From a checkpoint of a small transformer trained on Wikipedia: width 384.
Each number is 500 + 50 x the weight over its row's rms, rounded and kept within 0 to 999. Layers, rows and columns count from 0. Numbers have three digits each. The size before them is the row's rms in percent of the matrix's.

# down: layer 6 MLP down (transposed), 1536x384, rms 0.0919, rows 1519-1535, columns 288-383
# up: layer 6 MLP up, 1536x384, rms 0.0988, rows 1520-1535, columns 288-383
down1519 115:626547445535415553533561525472522571606468508559517509500518420492415506546476475546494467453555513488514485503534433509584546518577485396536496541521433488534521469589492536501543542436545405600520601498471476490601509471426389466486430512538555450489499449453432454460584548480543506543
up1520 102:552536572596457496593445656496482563481495522449411403520549476440529471433558542484483550580550596461546485522518453532395452462421513474507495520429529455500535423515513462490454568524449482486507484500465443476566512468485488481486529472538482479532397497471559469536458521497466397402
down1520 104:392439528515515523377514562579588542476492501437502538525451482527475522504463511536409502517476473508548546525505506415510541585496447555495549406512495500473451557422438543483509494506520432398477477501530462555467623503482438566496599541512479483393443456427498516520573471484489516516
up1521 123:529506469444529521526394550511543488443515534457449497551455524462481515406481577497529512557482518574381409526496401456522474443525497502512520447458596551536476508514498434526511493482532529499452418547501581503422537566587516460508596509572441565519524583527475476441512483616518476531
down1521 119:555557503611556520517508525482485441508518469519367455482444509469390452588470468585499557538500426536466472581595470525486555459433559519486460488509448536493474611554476515509548476532519527478587434524466600472478450462543568439543555514541450545518510526495561571413641443458515451565
up1522 103:562460489475421400485483528523526588557413437549495518395431442498608582515520515442520486505490449465490529469640505489527479610460571467507399394502523546480372511487451498527391460508514601578557557464523498393463503493532535451466440574443552524427419603650471539474524508548593457486
down1522 099:512478453458468432508502529534528503553502547469520460561517525507445482460424477439526443492524558449543396503460490507554504460514455538462578504510438498430634517477485507528584504466594553423464484572487571607518380521524501549445519521538442436577542489462524515508448462451486523471
up1523 075:454504493548507563569516442410482575485532442537511558415452561521502465474497499498517499463624507500500507529496510472538505516534560605445523535444384599587524545605473562461416493494476489485476456561478481587448448558496559415551543457476431523378485398573521415431587463478508462403
down1523 079:481414474457423532474524483518458442475442463613450491514435407479526434488548447475445485586546466471505531481458529564570438547541386430483449542480459469379490425466442548520520555488535526554473460387460470481495510453417460543433504453486528489474518539450476478512481512500469465523
up1524 101:515513410521538522543392450497514536514537534500483443601478499484487459465461541577551464448497434455429521450498457546445389498536494480472479535544557564563527492531536478505505353423467421524451587489395489495428402510467481474617419520564439539444529482460489471494446470521519462415
down1524 101:636515424468434577524534527531509515491447530555470530421555517455440481479432495516480487440562450519496502518487528417481463488437548547527545623478459564552484482583491587521633514557472494425494423469517481533537514549422484513587557540465498529505584539550500454515509524468485481526
up1525 111:504490519449532461521539499509527384526456482603493577492552559452416493537584482554584458505460486519493520521468519452466488456570437572533459382509520482525523428452510466468575512560541589505495467505444415520444630479549553473496491502538524527491468514491586521549563416549506436496
down1525 111:506430496488589519443493467513442515490448432543491523459606547455431497463594482509523614461470598489438523414438536572462501554553494541463492449471471570535321546461430546400494461576499589567534451508505505507529460521452570502520463509614513548534575502450490507502464379549495461494
up1526 127:539465518531495514500496512531522508442488563551460572483493399485471532452519498437575492605520558465629503440487450459466402504492611543453491485366567593420506522469558515629481473549511557471483489466460535494536446505555537542578509511557463526533440494476557520496492480434523472518
down1526 116:418458536516610548476450528584571526484602390444427458538453394398552506473472457563452475490502605481537579509466420453492465374536542581388486481481627439503603513528554452496554473500494496489490529567463511503559491484537515569540517426555528511594507489508583500462563584404508500544
up1527 104:394373429480515428468485523549512522539482630563544444520507496571611550489529530429559538511405571471512505444522483565443592440499448498470453466412448451409507555545406482495489487507499472423461502523507503514471445503494511474524500465476527471463526465509475482491441537497437459480
down1527 099:508447462489450555437462479462466487460479494553449508577474599594520530516540521580534497527591539461531512470591487496408529403495355492503488505501485404471579499453518537517613491517517452517503503496506563518562471512498408606430521550458553446511455399528480497621463506474549404528
up1528 102:506558519542309392592541511489541532565550483509499501520579502523616501499480478492536479471472492500510493565449630447466381493540597485472557491475398504529401531574488528482483511542457528481475547448514450511459569414461508484480537571570408479534406553524537485564479500483562513495
down1528 102:476491476488532567495432497504474491455499548518464532515533455494505415517355534527605487587477498442598513575507521495486470411515468648595473433549592515473539427547544461440467417424470487465526552516563513491524444404573481555518404515484502488535463559544468563552525469520471472449
up1529 114:531453439480447519493526469521496459428496435404486422515528461530398421442438454570527498404504460500520574452462464398496554537459515571522474472542497458494415376500435518562447495503508485510539530590485510563592448519454484465466585500486507509465592470544482578444531513553455423509
down1529 108:493491466484473425453497492554529544524466515442566488474564526432545388450455478549469459508555489548455525550413452484507521496442478472488561474522489463482608596521473575364527474514516446449453552543683554572509477491424435480457494509499450532529608453498464550543498505507419409422
up1530 105:501482451505492472565411499387461568507511546609538483496492515484482632514553529566635423490491511452589550589514420506398532454495482512432439488402518447573442532587595434433547459541470566508466504489504483466555464542485507513527554457569451415456458500405419479518414483554488422482
down1530 105:449514480558489525478454568532483405544447537528527472462569465417507526503432422452445552576509451515560449539454574506469554453540457589534460557430523451463609467501567473602473539482544546491451551464576423505533530477513432519550464520498450449510411579527550552600540467441522419528
up1531 113:549561532452541502522438432581522543480513540486519546449503450461535646475438438540503548520443481537422479502409538588483478476606622548438502486442508534488561449504557561414447495525548481592464484436401444505519447528492420533549568495461394483466534581459461552491530496557540430493
down1531 098:559472518572455432606514480491413586496501442423546539532441419624550460506499598461488408476498542530458470522442532506494488507511456420471467476552532572472523477414492523469568438504517442513462514475512571527508428517574502521465429565513555516453484490518469551452499473429419478343
up1532 092:393503418565490485496592467498416445471482583456594475483555530412527486596497522423532441424539470513528507473496432465527530497535400466504469555546472517476468519415476385571498586498494444452411551515468493557491526588393407419565453491526483488524441457508461496390469463477448560466
down1532 098:493480561551457459476533459480465475482507461517494584521490414523532559470459524485556489491476515449549526494543586528558617481431477624451540448564521526523483513494533458419485500524516553570466405527526508470493540530457510453465488559409485487523498467558489624574551512504552550561
up1533 115:425459495485551505468498581463445436502439512485477547503534613524472518482483552497513509533505452500507487582378455559477508473453458521493465479482481556535469459538461572457485473524482558485547368489469357525553485507510584488460517571448501474502564540551404500513444552534498561447
down1533 115:529511477473491449398513515467502445508544466543531553485493505612573516499570539551448554524610491490405491514476555544424660544472488445449505451463512463484524384411558477409456457579500485510504464545482483498561484444554484499536465531540458510429438586572462489508484513583458567417
up1534 080:461512476560556500474534381509490502550479473545572470539497458600590502535429461447543536468526509448494484454479483515487474418556487428597486534445441403556513396517522463493450485523439466474482535584443549527487609526579431631395512538620482503485487518369486434482537464545474469472
down1534 074:530450532476487510480469517491488455477481489523365572420535547535470489426486376512530465559559505525507490486561465574564573534522463612526486538460497576553421583403426432491532483541559465449459387443539470574497432527522550508489497472393463465455468545498500512507492616510488508509
up1535 090:546442437443560481487562564380526473414560449488528436559556630554449457556570548457431522540537448533495538524563501487476527559592552526510489489514529510561440561479521439443484539567542439421582479443435503439520493404443426478487521452558547469515428502479486521478452479471476548523
down1535 094:447442583435559435482397465598542568457576574429569550467491514485530483422468539512501432623438462639475503502512506540472486490480533403483499447556491461447518537513651616455465526513435421494533495476498516484454534490534402467546490433545422523531493477534496476487449518528476478462